From a checkpoint of a small transformer trained on Wikipedia.
Architecture: RMSNorm before each block, embeddings untied during training, normalized queries and keys, local attention windows, gated attention, hashed n-gram embeddings, an embedding shortcut, learned residual scales.
Each number is 500 + 50 x the weight over the matrix's rms, rounded and kept within 0 to 999. Layers, rows and columns count from 0. Numbers have three digits each.

# up: layer 11 MLP up, 1280x256, rms 0.0693, rows 39-65, columns 0-255
# down: layer 11 MLP down (transposed), 1280x256, rms 0.0668, rows 39-65, columns 0-255
up39:494552569434479593510569556549558556555478488388563560471375589526502422496399498474534541475451427443576504430409495487536505549575559582511504446458490405522490419506346514452474521544454446548468505550466366554394512414520419485533548566413446432480484527515554436533352482482507457460420411442465552491379529475576449516537518438453521494514458536465512667581511452518514598546509473457493563478490448472523493507491511435531506529370564520498469507487508402564459575481498516476440525446527583434460405540475419550514467460494404481541509574474571503496448489465530526506560579566379504461422522471595471566379505482546497519526605530499510564565463526461523432414484401633484462508441483460570501397544462439489451460450541545439470516555418449407439527403552416
down39:430446582458430552506500408468421443469548643482510387508504538511506497453489377543505462376521415459571435514483476501595489595536425527474479562602572525479435542544470519469484518481486499501512474503557459495436467499518394405516486591488544517511503561491482497530445524489464575367505469510525530445324446515652453517453503501498537444475476480487407489534497409495520534491525522456569530577485427498458448537433510454463495549540450511614650504520348421514471493426482530432451513460559600567566375541626550531531441445508583494514486510472380572517545470555502589632430531588499525502513601512470512516420398479461447587518518489448504567454485399485640572551455480554484454473464455387506559557464532551596538505444483459539493423433499518444476462422480494
up40:477554423563507498542576530567498417483519550552591537466564485504382503440401545400576428503417576512534531522471513557510431573524505490524403538449431419678493455525588479456317531547551437449427624481470519484560548575381496510557509542541520570547448527477566405462417497584449534527508624488465495527497471374413506458460521531609564544465461480534485493446592463467545458543521551499388454530570424561447512411397510562554553508520463506518460489499550538450562577482452424478535473412441502439567513530498601390472582550456436508330475532417524484522501647486546467530491513584464460453576440422459464422590434519605513536471510483597518474601455419460511558487482447435518522447624562502465463578508530536659516565510506515516505465557637555482516390616525425
down40:489495507531567530526542589481560516496471436527446546434494529427503674500485459571494516463449472503497512512444487479492441596575413499529529510456461478551440584470590446377446474519556460438561590433580459562528408477432501428494495491498515389483543386425515507407539475590481462411523513421444530442528498519462595494438605524580540397514365542514572487465403496478520499463435660496514512532396575537559468537433556577511497475520541490619621521529409451397502425536393379570492411481496517578477464476490486486451539624515501456512553514460480549517498536467487416501541415584443508551586508443519543494401487456475492527563420480474484501570573552569555563451531443358516485396529432451472505525553564523541512501471569443553496506498412567571528461462403469
up41:508502522496486388454550422480507556485529554499519481436471519524494527386433530485541496521494527417561510487396621489533525465536565534515454424476507511496487567501489539568449479576511481458499451407564589534589448450539443579500603586515609521598398560450453474456513479473458544517501516475508536509510453505477488369564503562561555537552616466467521495530496480543601435481432471623407464537494485569532460436544566546504514468549577511526394488491623533540557583375492515501535547552504500470516415503483511512578572497559517589413558505492457503449533455448451511505564514489411490461574532507452466582490532457524505515547543524620556601502522361450422532474528480494607545546548455516486537549452587403442528481529577533505495342421517516559392470463520487
down41:520521567488489439519467479540570521561477438616461585474507585527529588453569606522600488566543366413561494493496534496565572482581404618385559476526552582589574511455544438637501516501449593527427485490424491422612564536491432490580537467459489505471533617491546489478571555485562463449475498502451494512509520491579589553522474404469501486511487424586549507484552522451519574371423568634469528487487545442592548438497533455601458524531516532454504518520447611486557463426618518495461472442588508482513608462445538431517638485464492554512513461471453506416491557492461373496462542551549462408496546455469390570498598554440560551499425528532627501444529442532459511489470526495430523610533418407473501444509537498482651510480494543506482580436495498425398389522526524
up42:516493544577435470448470488626621483486487470566552478466455447540431480516475474492511508464443479526521432406415541602518509451642535420426506513557473507602474472459534485506340430532564548632514495555441523541485438548486458468570536618519539462529410510481492521483508492447440524551397442461400468451455537384464502497418578508513424505456504576516449476563514538552485480433517489473495458454491514513457469519531514480550585508520537573509440501430596495523488533493465533456475540566449506527456607514607532532543506465433515481407533498510423521447429509557486471547487636489511523524545482485496422382601447424437447360559449530490478569533499508486556605386492479446452721459586454550500446574480488467507432512458434520457466462586479578501368447571496507
down42:548516479469499529536527519511471460507541455571559514496456438505439524480423481480491612533512546506513451533568442523419545544528489352485518554571563515449424493478448434470396580533471539567495539533611623464423435518556432467417588420489460569408502439440476568482524516429471588448416437522488464487481526486516506417450577572510573478547554513535507506424434493453484452525530416419451505495541594523433541513532511502562388478547599474505676495500592541555564337480450473379498525464570498542490536571494476449465568458435452454469560442498384537427542496593505509624598517468541503422664505505459476441531580508403422504453462482418487436562530503454578579553540463474452518460489397527555505539461454497575561477476462527528464531484586550499501459479493612
up43:380546471542475520455611518528489520474454468515553504475542528491393504472476481541535463499460573435464537592483573585467522452475542555594474450443486519473404511495570470513478438589491539471458509544542548523496498440528501430470520502511557504568549572531394473496527520487483490611496525514531517569495485486472428495519473451538455510567483533523508505597481477555592502519512482495463533522576487492548462546493455547514479555444486494534454475531530511551546569468423468435507534439554488511472554468537435472495478524507412525495509551473468518484484450466419500517525547545483502471481478494463360537538497452527562447501488472531404494493510486467395521481488508505513485393478517430572595558517572527553464520474449515512501493490523451604462454581527469
down43:506570483470525587486495479622484414495489389449459512518496523507540408509473537625509445466518543468456414537564503505573509494511459533548495437491522500419506470468469596392518518605477618473550549508492467460570524574454468596523477503444463488414545512487495488509535559573452502512474396432512489464541488548499551546480465511540494522397391550502488521498454451618508471497608534482418613565528490451485443509493460450484490427458474502533573474549492474511582504455588463509534561567478471483455494521525420439555477408501415546507506451481462477456494480560570582467490551478486489553465506485530490539457542477485628550577474406518507518544475542569519473429527484515488405540479446396472430528530547427549569546448526491538542572546511509550502521484499474
up44:533561396416455453467515429546622490467516508536488460401516464448474445450508574500485377511459457515457457424453417454491554451491533469426391504536551536514522591495473566547452508526505448520565506468500521547461497567498610476588479521525478496567384505506488463516489485481537478504496536511409535553498554473565482411524525492543487482528495502468416523557556476407508512535369508469496586482461485514522493431578546538526546498510559454525483533510472454483501485528520470437551585497481530509478442599468487478484479490440467431441497553490506444550503445526460501500535504513443448436429490471541489484435534463425428476516626556450518541506485462495465535576532408533594509577534501480475563577593540490633493476508552502413402474512486487517469491493518493
down44:553537485522618541538526559495465498595456428455497491515521493482591467417434601517440463489594455473545430455500508515452489504510547404482478467490485448480447435506495504534528498428524517465451471511507562560483513440452535458504520375492546487416554445525513528462568501582461541459484459491499451551501470498502538487444533543427520471486528469465503501413512518507535543583598477457487526511551498428455517420526564528464516536453460473492566507477500526502540457465532530460449471541523465561535481491499455492472613483482522560564487490524461508403488414524604498531468411350535539498520528580449542516416501398569564454570487503447496574507614575511499555489524541502378504525571500518488446495468441551469577524530451479468518511544442516491444645453492486
up45:516500391596523548487588520499559552441424496442502424438551521462410484527506540527480457493461635497391501426459515539541495469505498538423515590497538423500695556491453472421484504540579449515523485552462517522414414635468495554461419424486457514612545624465488405649357472387476435551483562440406375468638433382389315468561517426405524504457510546535345590468526488439533544429477490426528574350459469535503603489485530454495586428529457431493418456348448527484611478607582499501431509420407480638418388608547458544541498493538586495519537452450492574446470476538594353553480548476550424468431519463525473385519571459473486561510561509381480493556457466507564574463524511615576502558437529528566482493490494524601458561411457438563494401553557498516503464504580576
down45:578564507551500521484453490519465459559491492450613470426532498465527483468538586414580545517478484530548543552574495453472493510572604511540482492603573502461506442457614462508533430510620505521535392453456577535506554531473588531534549579543569388633461444416486572546495479505421518483503569567631475541620455468621442499486472433467486545499426463582464479463484472441456597493352405442441407462531561590464498469398504554488586458456500491423491588673456354507495568436522469544441452651448406515592569578461401573581526519596417453503600489517502430442654613518415476456517466500485459464515541430322572634500521565574491459595467486434435375431382544555463583399563519482544512583456455393528502481481551485665544651516430514500484513457377537532526515615466563
up46:453522418590459404508554465466539427411552504444504453492431493463505511410422595471504510436516493447480473525521490575520554465462560486529413517384517495513562560439494548510483503518484479495539475460514510510481535510465495522506487576510459400520484508533555468562448482466484502464488465480509491489477489498450471496542448489560533431478553580426435470472533489518495491487467532508502505521451519510544477414523526478534469474440532487581436428513476456580488577499537446444539534456518576443493519552524555489520518546442473490417543469507547481456517467553559526548512520529521495437526500534457470475535509502464516575528505487460479483540487479488465487611493508526507539567541550557467441419494537574465479438567556493597488431544462494461549473596527508
down46:546563438488482512477491465466507506491474529472534438510516493431513568482523549583555504405507524415452542523487551480517497554395499542501501561552436491465477557546535568378515526525506502554475513467477496544484589505382514497488542517506570395532495530569541548459449446537460541463493451462440515481518483521422436506550506404515454402507469416529621522523486519481500496505521470417436543471514560462521451507500542502503524434464515501585519462459508515489522460522533491490516549500484484496378590462495516520537469473498485531590511491496438481525459502535536472469508428444511466506466485552501487492514514531531504445522441450454589478577511580529511512485590511489561445489505573519572414591502509462552531519498530454447532497504519504500594493546517511
up47:451525561513428515399519475492499579452483396472499529480482559459520480437508600504499550547466553456533588486486514502537490497535538487550522439349492448594457508504595529493526482584501429514558451488544513488429546529490574426507454502416504543543453476514531453475500536538531426506484493429444504439532498446444464489441491445456512495453517502476466490542527526534493473586532520582456468461533529582651484469469556508436452553541459541437485491476561500486547613571519542430552498483471465346537547492518445569477457457449524523547486600583603384517522550507550352584529536626518460459453543538554502538589479503439554427462492543599460517537534437529430506413497483531537499491535557473531508495462459508500437511465400571437498522481474494477489390484477495
down47:546564558523577531567475503421410538485528505442555480506534577459528569437424507509551460537505522480516498534506437483511430563553412491527520425475551552506477425436534517412478519512459483485477439486507460512413496513596558476460493488602393588458535524520450506549485512550537514504528563457524550403515449448533412560554389503513500563575536391516465522533548613459516529500547542520521530414560459403573560481508475430521524577516486592502590524473581500523521438539557516468494368460546511498456472552504471410505474487495504554482455434494536496456584560476519353418435461526408559564514497563546449583525519538493605492454564410536428483437462540430581542458495469513481426504513537565460406453498485492464442429527461496482495562436487470417434532427523520
up48:490468479518473454580463494566541506473557411420680401443536506553526457365543509553481516379467432479566521466524436430498501465472547535472452562453508517516535556533392456431494525478535483494480433435560484469496453449372449421511542529507389520535535470446458440528351579580513444461408449464497506477536511493494489419414496537511499333565585582569444524502353524567405575494553470543477470475598553574505580411523501494527534448461559436559490428416476534456546487594505491460571613492429579451585511538643544417456455500510555564391535564447480497488488518580537369523527545507468468414496404520443468515553472510480495511530566433576533553532474524464527532503487485514514571548494558482401436467505435500456476535512496591477329503474437337606525406506504457
down48:438523472450500537523371461520434548625424427487532448572463474575499545545531453498473488454474446517492503485475522405517563436554540496468464483433542492451485569481579610439503366547575482511523368489532428526518517528679474562484557408498529573584407449520447405446532529500563421544493515507413534547598502537514519412459480423560524611420503487581553478545564482504475519465479550485595453598513633477578557420567491499534543440487460417543624476584571634543513532547523473428498406527394484457516463489543467485402433433520507556464481541559590472600571575531560400584504439585488455571493435558452502522499436529493453469491504595576518478535532519439518485502541565521541478599480538557556499489491457441393513450441472507383430516505520547561443483492430667
up49:524542511470501484497559461506474432475543482497519489460526541477496389462490582375446515469509478494525531524430533470486551520477494517502497499488437440622497504440506486547511544482537428498445487547455478514492504502466488449408460461534464544576503483539535479466442509606511494517531418483487443451479495476479569489429437462510483512482522545492514483496420442536519428573497467560467463457453508517544455470611459472464523444470532457573449506479492500470496536482466554513494542466513543521464431515560384505492508561517479562458491510542566473435434509573525478510531567459495487418507501524531493459481476478487502425531487495472493571562462452498522507503510464562440455512499446481492582516495514539489466461429435490469505463529489484481406486459508509
down49:535478506484494483538497497504501531484499503412494525468546500514469474495491469581550559529483522425510494511507424418536533526544553497552489520535479519477510510493508490457536504523566483519496552597546522471488545465509436504474479476548567513538576460515455493458496507453478535539431473558493495450517578598498500529505582498532563488501496529499520500527473513545518498461532499478538576479494519507526560514434571572515495432556484569478463577483485502499497443532466516487548519522503519506490569468477513598504479491504471519444536421490488491514469517420482505580491407508442515500468555534543513521468524503384552492504539492527518484524523544565561455496498409469514505480405509498512456496554483441530481562556517530465530471487545470512491431452455485
up50:434577520518483475456486429535566582513584458410537543466472632442453476469435592537530556502488544411541397494482443449476486460520556449437538463461419609558436636518533458531495379485598376460584465539453403560355401535464465436433507503492390554479479547520399487543514451576423454521534416394524602426584483478499583383544616424524532401563522577499445480523435569488469548561416521567499468510486523437493496418551418498621521528451473520549438455515525390438575506474514484525485574427499488477538493571486396511461541473395448525455522547512527425503495488416505413544464525507488506447533573487463393354521404496558509614445519596427511502533540480595517497594472370479405495441417546487449423461438600465535578477539581618493494456480411349457535402458532411
down50:403454471455554531442484548409564305519523542585479379552581456651502449497462454543467617450504408611435466563582516429447462451559655595512483465570527495574385503570433509441452481540521579545453555534464532396454411471572566431506440607431610525602532488507451520427482501566536485468462447504446452456463582574458539508460532457537466482520519554535572534392530504438485468633489567530492515519490446598531428483543532531469600462583507472555478559443630391517431489399451467543575560495450406441428545505546524529385463451442429510513538505593523461524495601435571536486428493425480475512485546516507527500575394606457582468442552645477489528505477503512471585365514435497436496476395663543434563501555628546448358417529686494477584566492532497441485511492514471
up51:567504523428463459460575458474501414434529505520470522496535462455423479474451600511518551488466530475513481524527591488537597552499582536483481451498523407511483480542406570467504530532614491512486609538536434514502506553466477443525485569473514516523458549554552421480439501591443533524483515491455521522420530397524513479432499451478487483443536414468535532566480484573515485509510443428408492508442546513528451522539520539480520473482484524554471474516491486470611516532445483441496507477542507551507474567422429525464452544481541506522467470495490477517502570452508465568595501657541491473569518518508453464603369441474531508499529566417529531608525551464443477530444528441580566478452525488469515568504468526543521483598407568496456474560554560534487457502509406
down51:548540475527543529460451436482478441459596447503490507511511550502568454391546590492457519531617502493492505387525522472453471520548515527501548506523604529413547521444458495529511541513427495506447504577465461488486503547489563457423450490464546610435426555526480508473503528492437551452592445606450535581491501507598515483532485543541469449501558424545499486529453485573406537607534471543503524541379531481508548416510543453455527565494375559449553412509529458564501463562505494471548475477528534502464536502481449454393480527434503578520444522629493504541495527487532511464514440538491561515597530495553477505497510520489534536437511471511485488497422497482468532472515491494584433583528568487481460464611424541460520478554469536605434540463475579500474563547474566
up52:538513530543429487494592378504568468512452391465448484498521613476582417533535538537523458535545586481461499435450442556503424530515608521525494469535593521576515478443477449532434467461504528411498543546513534560471468503452550575472569584451514544519516530517444516499483481559503498461401461474479526515438536429488420437529516564483408470413579532413493528494472566419454532483425371423502532478437443578580522512544447498441470541507445324468428471494612337479505507499573449582575563432510478474448557507447418560525416497491462509448471513556532365534470486401428493456438555426476522422608562500481510477573342413469541381560490511442542505526445504512406443535493433434601593449611432504528459527424433510413469489522592492405441455523446435499350469488511464
down52:548429561460485562535508508424539470576533557512565547521425552531469451613565400577621570512468464500452487426556425422630429501509456457568531500438497449519532467576500469612477478486412565545496617545470542488530480521452484495566573454484571553470629592515529560470502428475428615511538459565526588457511505542435474526489512485621482521504432552510459443503413533457491526422546461430523511491501436529435478481556632521396553395562408588404608433558535442351498554489448436519483541563510483444542469503411525494537421593463510498486529482540594532465465396582470613399450594565534542441521480493471514574463525598430481499511515426365542406554406489449508470467509502447623523553544339570465396471439457589426486538556465482470500449551438411517444491472464478
up53:549500506623468493523465491506468456320413525460542464388618445526415448482540556601519447523468547524542460441498507549490486582611583489314504589503436485592567493515584513592418561481420457552462436538488504541390448543427552417616569585508455479478424531476547409469371508481431452506525492455425441348560477468410442315508493469557502494451531582434480578492487508502486550489455494599510572412475500548522558467443501391503565372527513483511418481583448452509550461514421434509502590544390477575467442576552457469460509497535509465496506596440522486488493504553515362490500444490437432540538400353560485367552435403362541572444604477493525608575488456612499480502524446512569573460583583524482603475526551520590515481486443586514353534475560485577527346584621475
down53:526550487478496500471573506511453568551427484566510527517536578494537604469468429467431458599442567511467446486550491554463559514406454610534458554533376455511492540475488505535541567397449501574495423468497478424443463424376434511549489444529508537514571464461599489552619485438575466560499558427490511558331490499366482384431521521512512570523562504515504470423475489497612476583434471567540583506529498355529530471574407607438398566597461575484486474480673441576606377400567550411568529441488545513541460439553523583513398491485411456448560521432531477505564388424563450493505448557525499360515399284480364530517621431481419544551539537526544542469579491379561525457505581569610443474619509539458422689602565608378452400527530553468413513505527439441476498543491575
up54:419567476479359500467688568622484410462545414459540529466486465417437343534522540529457458519493592453372502602366483517536564492540469605567459525461512564578467409542485560467505536475456471422413459408494554646548523532520445501438499504437563543616444502490457435498353470541536448429426554540539487543453529425566557508408517498516489488453596586431423518482540555438623605556417523489486480523469443397677519478507525508502477507484603443539387536466454492474382558537463454482498568434524544409575552508531504526599592621520445558589528433715477440459567572401436389592444583593488478308493581482592400539545610488552480432407415503465399437530518414478508434583479413384551624517473521492538486514442524523499523509469525476491463511480514385548570511534448497
down54:501456438443493651540521542569546449418476498494528575547508570487516438552505579476521492572554440511500412525515526446481521432484459513464519507568459506669571424474602546530521508383463438444529492459468461428479496584576419520421527414438592505470594425591469494315540429497559582492385489700412567509443508610497535483378510559446568492516451488492482551370561567537407600480539558407561574512520401406469507458351423554420525543462550577425535471556328575526389467510489415488599528562457564447557457391536560548451626514440461473543464413511441555506703457445600529512441573578473574438531521494524481543426545526610579498437460383389550467558514489582597367477530465523449510506557525398482431467465613538430552470447502319560446584485403591518605576554527450
up55:450523536483545540495528409452532346540460470378541521438580509491522478491434478391550453560462567461510560555423533541483482420498515563553597407432426449604469419509384641509343499506604448543591526491585456572461558579326441467448560490536431507545440505551509477570476407521526537495417457453396357507424509510539524497465461463568420568549553510446411675454404409444473579433495343518425477555556434564570418459526527472424481472359520386501438527388502487570549498491439408516653514508457494530509589566455429466479486468478594449338460654520357520417407509472489460498441624591429505564468399548541442475501454497474542473528558558488476602507455496580532487530485563444548480597534649500503496520561564466644484452536504614606520512480443508457514512521485392
down55:453523605527543505432375492540554506394464593471403438448540460418508587560517411450503535540472401520533453541502479536551463464461413488495597577438426457454531487452460534450507447489315441508504430422442561581482604546472559413436483457447586433414409480410570526547605521499531484564427353487595468548516403563548512522444503532527422517463571622518475455470509468487479542477386579436372388656584359436565543487442541545404472466538588567487546547481391434531482545455477421516547489563459506444481467502577531580406588442577519486472511497459426595470497510460570434540469380470533510444455518525498485703481494509494499381435485512443516580355501376450577535536460542694528480587464473519568528649497491500471515494544544545472519574442511516463534462624439367
up56:405491521604409461520534462564517513474459458475579600464535517480486392398557643482517534386463562381434468474497600476539550535555420386483548592537499411552501525521510633501361515434476498497525439562392496455437543503571476505451513497404495385535474520503551426505295528439484476546640442502534390327554495438505381378387530455514532535456512520450480590543462521431572529450408424467462471446523488562609531477520579508567550380461517482475424395482503479537364502547572498438499631486536541404534477575423507529402459562468555407388443566574532508419623500502463439490596528551362453523465458477533480517543495460445520438513483632624450520548489501632509596569520452617500523370560605393545592631467480413578530564475543619652482475513488529495459477474420443
down56:581442511497385593450498521457478513475392585449568560633590601506553437491590390432513532479489525392546422503477491616430536513556386439440441591540622433526552522501455620446451506544433589462515614401459352365366588480487480546495419473485417434565539520508591419546421465383512560543519518629626503460570521473530500559497562536562471452490476541450550407423507318518516527392531471458409439472514530417560517419354535461434466471468440511576512511491527529470455507513524524441467558427507543421511501506479431504411354481518446551429494514375480526455499464568423565349456505530519588546540444581500694488528439524513497572588497480540419514477468516436523530454630610652404485437597448407599578504447479397432474487445540472497521514523487533510546516432483429
up57:574602408462494445532510524441502472471433459539633538464460463534517525456568571483564501449475599486539469449379565519477467508480584551498446552479405431449560427419548560512371519578510395419583457416495575568538545544452596450485476543492557474524488474433520540646485504589420495528483553399498525500568479475429490528406512448590414601569513536475460469515463552508400499446406501557475490538493398512608495467472512428516567441525535545595460427495422422472457551466538447432523528411385476533440514482547557480402643559419590496478582484452534553495350501540495397510527551455407558510512546475479455535530490537443517510367526597512442557504491480599567450452507423440565481457526557445460539396534559589465538449506548450658460474608442528496437432520492519
down57:525570499479489469546545573486498594493510572613533565478477586477557516479501513444574530472498492544561476460469504503369478574466487456516577447521387560488526565476552523493510419546542467447526492374454503524648438524461510512476492477497526554486561456359448541534568475555410555567544532463451363576545470554512484516532468494537441620413417591540575551455562537394476439371405490550535525512448542544518473446427569450476468421536567550517624585489473387514525516500545435407455420439501536613471505524414520413527493441500534512536571497412475448487424531514538528493651567530461566417384581602548606613459560470438534485404459540465537471455545456529626429462506556534499431438456583418473474473494408403537467448477478524469584534543466532524539455479521456
up58:485538502530494497506506495505517501498485453489512500478510502470491484464498528480505505500489507493499499496493501492507498501498530502494489490491497487509505503477519538499508502537505499492495499499498470532496501499495501491483514464498518495518499526490497454505492498527498481501501485472497487488501499476517491491502499488507505510505507494487466511523499469497508516494502467491439500497469506500508492443507503498509487494484499495509440494500501501498500501480498475498513505497481502496478497509491505460497527507497501525496504490522535485522497495499495482523503530535496505492499500498499478473492498478470499499499525506502522498508496498501491483493475500503495505466492510495506482501471482488500491502499500504498474477506493478513491495513502493
down58:495498511505493478507498493510521502491491498507477491499532499497524502501492499489499494507496486498503508499514518504515505506496481498537494476501496505497499505499501494495481472497506498500492499476507501525506490464502500507519491500481464501494508513501497516499493508491494482459499489506511504506495524500510496503511492502502490500505510514514475526504494508506507494482502496515486505495464488493493495503497503501493483501498504505503480497501508486494497470497506482507490511482523515507507499500498517496493495508497473495481501494504497494500495476496503484492496504484530523499509494483494499481503490501498494500494496505498466494504502505471512510499492505493500500499504498507499499486501510506500501476502502474527465499506528506498520504499494502
up59:503516505498476503494507502536552444500501490495518497469527501479499459454495525497499483493495501515501496495495502508502501502502518519491467503462487495506505498525528506499486495523509502529500502532485498535509497530498519488500517475491491516547501509507475471533503517507498491475508501453498481495522503495503500474509499492513504479480498495493491507529498497504497501504480476505501512492483509478498496468525496477496501500466506498512433473493509479509469499498468492500530535491498503496472486531531496496502524520508510500472497497517474475513497539499505513508468512505498488497513517478494499498499496516516497498498500504506492507507451496509498500498501509499498507486497516511503464501499495462504488494522499520497440498519501493496494472509522475
down59:501543516495500500500519494495494499497497503483497515504503499497469502523498482507506518506499485501469496515497495499505483508503503480489503522518508489503498501506529500501496501503491483495501495498502501505498490501501495496501501491503497501512508503498501513513490500494501495529507519515502497484541500520494492492491512488463490506506497542497497497499457501505515506498498505511506501504511501495502495500474482503500498496498475507503504504502507515490508495496488506498501511511498502502490516501509510506502502499494496496462491468483502513473446436496474502497481504496531502500482497510514491473497498499496487486497497501500492505497508496494508504485522495503504506505496499523479500502493501495532519528499500505484522498506497472519513500501498502
up60:481503474489466538519493521492568471499491461452495501476532498475494468461488549523530490469457505493476485489484516509526514484493505516499447477508482513499568502506510553522473482507514474500498509555498517498466491510424531478505508529481498487520449536473498477511464481504492473508499501468496520505510532464486456421493494521527504490548527455491488518517504492528530509507477486476498477473481473454528525479500495490501535460446504500490399473471492488498491488519506499484506524503458520473508496517511528460482523520497469494509489487491504479500474537527505443535490523514495506463526523459513479475499513506477460510507528494536496540514511490539488478485452519501540548517519508516526522490501500514501490485525504552500467485524467497529519470551505450
down60:493488494475485527448529522522523490519449526483454552519491525545515498511448485466525514492511456526516498480500537517465480514500476479515528479479469525478516503484490478514481485494510513476470534468498505466520518526527475515510464491473489486459497483505558489502495475522532516517459519517532518517488494508497499523465533508490505499471517486518498512501563526462527504494512494530498503522496478500519516481506488503509520502537509478494494480444502503505490495493507500524472521489540529493484495467538541521531522464509492497501519477480515555481469472489528479442462510544518499489475495452494503537517482477494503518476487501512526527493508515497501528509494524528494505511501457483472504452492499479500486511480509537529511542464476539453518500499526500
up61:523555539488563434459491517526608443490475533440544478498580515570401481431411580424504510514509497494489505534403542424475532486487543504531415467421493551496516514460470473441495480525442480400548440458456527546437495480466597572433498481412440444564475513508530481542469417495574498489575525504466411512550480471446474504476446401482509418513506485474534515500557419556480456538491372522483506448486495474497510367527484470537470518374600502503494455477478474503502509492480466568588554407431505551473470526508537491554485582515485432464457520457523460486486499565509488502531605568611390499517555481520471444546464607479504466428437488475524586494480508470472487516425500403452478532476552509545455488521503545509492527512539457585506434544504406545542499509526445
down61:612570492547562441457521580497407512474483514468511450468574555463381639450490522470475491506523487554567498487505461482552588526504487520413416498471458490475581484442515504499537450486447523496520461467518470489482528553434533529519496447491472482534584527564569455544524457547506618468569412545553560590417488497468506495534514521468519501462481516483434523508603537430458578502517529505518462511524513545491444557589515491525453509438546471502687475439428592536535490498527587504466482511434524479507513468552460495509481498549534538493515500452522507452417445593463536537503440482466443490550498550449488458496569497526544522530510451559507511450520567464440549502462480483466414506687470558476482404557482459467522515532482461508466515480549463503519546502586450
up62:428518442486536540490485545493579506573438508509508518468500503514431526513429491518586467478494563603514546456483513580468524526559552558339503530487423552517600525499471517508525553513398535510434513518514621515511491502492474448551530561491515470496447542532477449457466479495561456476477559516499492429508401400525478439414520490560428522548539463568518521597519399531545545503455548473488484475506507382626632534521532460558538475524480532582498536505459565577436474538443504494502463550459535501453428505534530438498547557445475483503507430456543557427455624511469456605576497593528435484486521446571402531521552541395382515507558454552458464463432447608551460417453521481519416531405515548552492402523521477559457592504565478426453410515547464540482481601617564
down62:508527515480507550485549489427518332561433468385481467500492513575554513485596527497467458404584546506539518512428417578509568572403478364541473435486453510532478505520573525501519486482494473555517581391568498581531591515499498480537552525500507474521490436636513569534486505535494577449509568524554500517556496551475476461475520461498514549420496545503512485443455474549519559448440562367443418411535614500524496430469465497500528452478490419471642578518497469544459601491457526420492595510522548426401494471453477425468521536399464480544501518606447505500433496506484476463455526616436575490516511401535478498502481473471480472570538575502510475462542448515461361492503463480474492514531470487510371532421520380472530428552462523528493489522494486495591481487439459
up63:541586409565409439441551535580609411461590403491505390473444559429427461491584556441511515486486451412521477546409484511533451475524417598469512536492536446532522526523563464631388484444463495478491507500515399524609487525516440498535504579442470381503600691548372569469472497700450539434418565416465486526598495513446473481476601598504495491474515557502507508451517556485470463428630399566417432471439523531554446539467492550595471458478546452478414503433486554550481585472559360538585595542543463470525441509447565502337594517554407551459375539524550533467457507460407522506449512512564439535634543551561475464679408498552553573484483436547452537478454429515504439468488419558487629439612558520518501513524440380539393491566511584549504505511626502421523486461463336
down63:516540585456466455505504518403473461428584526541551448554594498620457545598592384497519499539517575519496453416456459454482580371433537572507592465603515529528429578418445461582615548463496496541494440488391631474483548510437406481551444612453456382403441436339491644523450496475572475485443629486453423525480594404484525528439509394515525651460563564574518414513516565497475509378466549543421465474451521478560482529399505456507540560507420459438501555575523439555424551470506483553542536469416526545457384446524565566490467520425319563456432462476452554533512432430342458487488509511541488454558473509544559485602536628421449532499524513493532541427455574518448560466523353463603589465542447436491584537526577409418483614444506730502411446567603463531619475617517473
up64:496536468492510535478507489486528498497514481485491488486528513480518501429516526507483493515480514479508502533490520522502503514514501537501498493446526520550509483494491539509491482493490479477479506500509491553472506521508493516481513494498484499537511489511506463529485523480511492482493499452528545512553505435480493496499527475507486482514514506508480495492511503489517550521493483521441515455477505515530487492486537496506510500467546477514438477506528489510508529506480486493510521459457528500491503547491496501493518508510472466491503503501514464509497513512482475485509537526503458477498503463517464488496508494488497498483508459500501493514479470531495487497491499496519507508488537480502497508476555514484490510500500528505453481502477503520511452527503451
down64:501507483520501499489507513491484488520472566493530509526508491494474481483492532486495509487491491485499468506515477465529495471516479489468476490498511484512506495544489493467511511494531519518524504492503516478492492534480489560517485480564478526518529513502500506509515498504495491488464462483484475513506516463488510492508491507490531527509534493509484494492488530461503455513516494483483495507533519477501514514485493493512523520514531490499486553498533514509513491483520519494508499555510509510488501505505518485482492480550451463511514545512532487524497519460524479492513477483510496531479487498508501497513538483490489499468513516514489491520485510480514492514506497486501477545487505501459522498489464494456501484479475499470500527524516487481502463500512483
up65:475597566483527495445594430594506480426419485477490453490539429527463434518389499428568476535434526463490498485370561481449484609514526524475473496495442511478430481512530548583514408477531543563489480484502455631484446539505489518510482447400456457495461523493429471571447513488552481505509497486539450480568525388446505469373461399534482501511414511481482474511536445498559433587393479449405547484511428563520527417581543352499451515453493443607485478457512452507475533460519474526566559425546471496437539528489624485470467567436537509479539489619501438532438453574521464486446612588534445484599520535565401499496486488472431508451564531468399587520477506506494476565435503567505501533432466455437469419529509495544539438486464436612486566501453501487469529502453472
down65:558505498556535489395470505448467533447550568520559449543592558405413446495462514427520512528419518527480560504482533504446490546473444524485568437530409506554520391502499555567560518536490516527495491555524553597568517511448535484493571503471584506413560437503448503540460525574517559477496425502649474545535447527427478592541478459415481541483483536549418495466549427529418482527532568476500442555527513587514518471571557485507493473561462484473672542482502587562546608527538476439450479446574508418474463428509494500532484549472481473472627426496505440521460449519545500510530472473450545468463539522467594537552536436454480537484672489523480515476511503522554512488465596508494509399518487545414482486624477439525493512497498381483618494494506431537495523502414471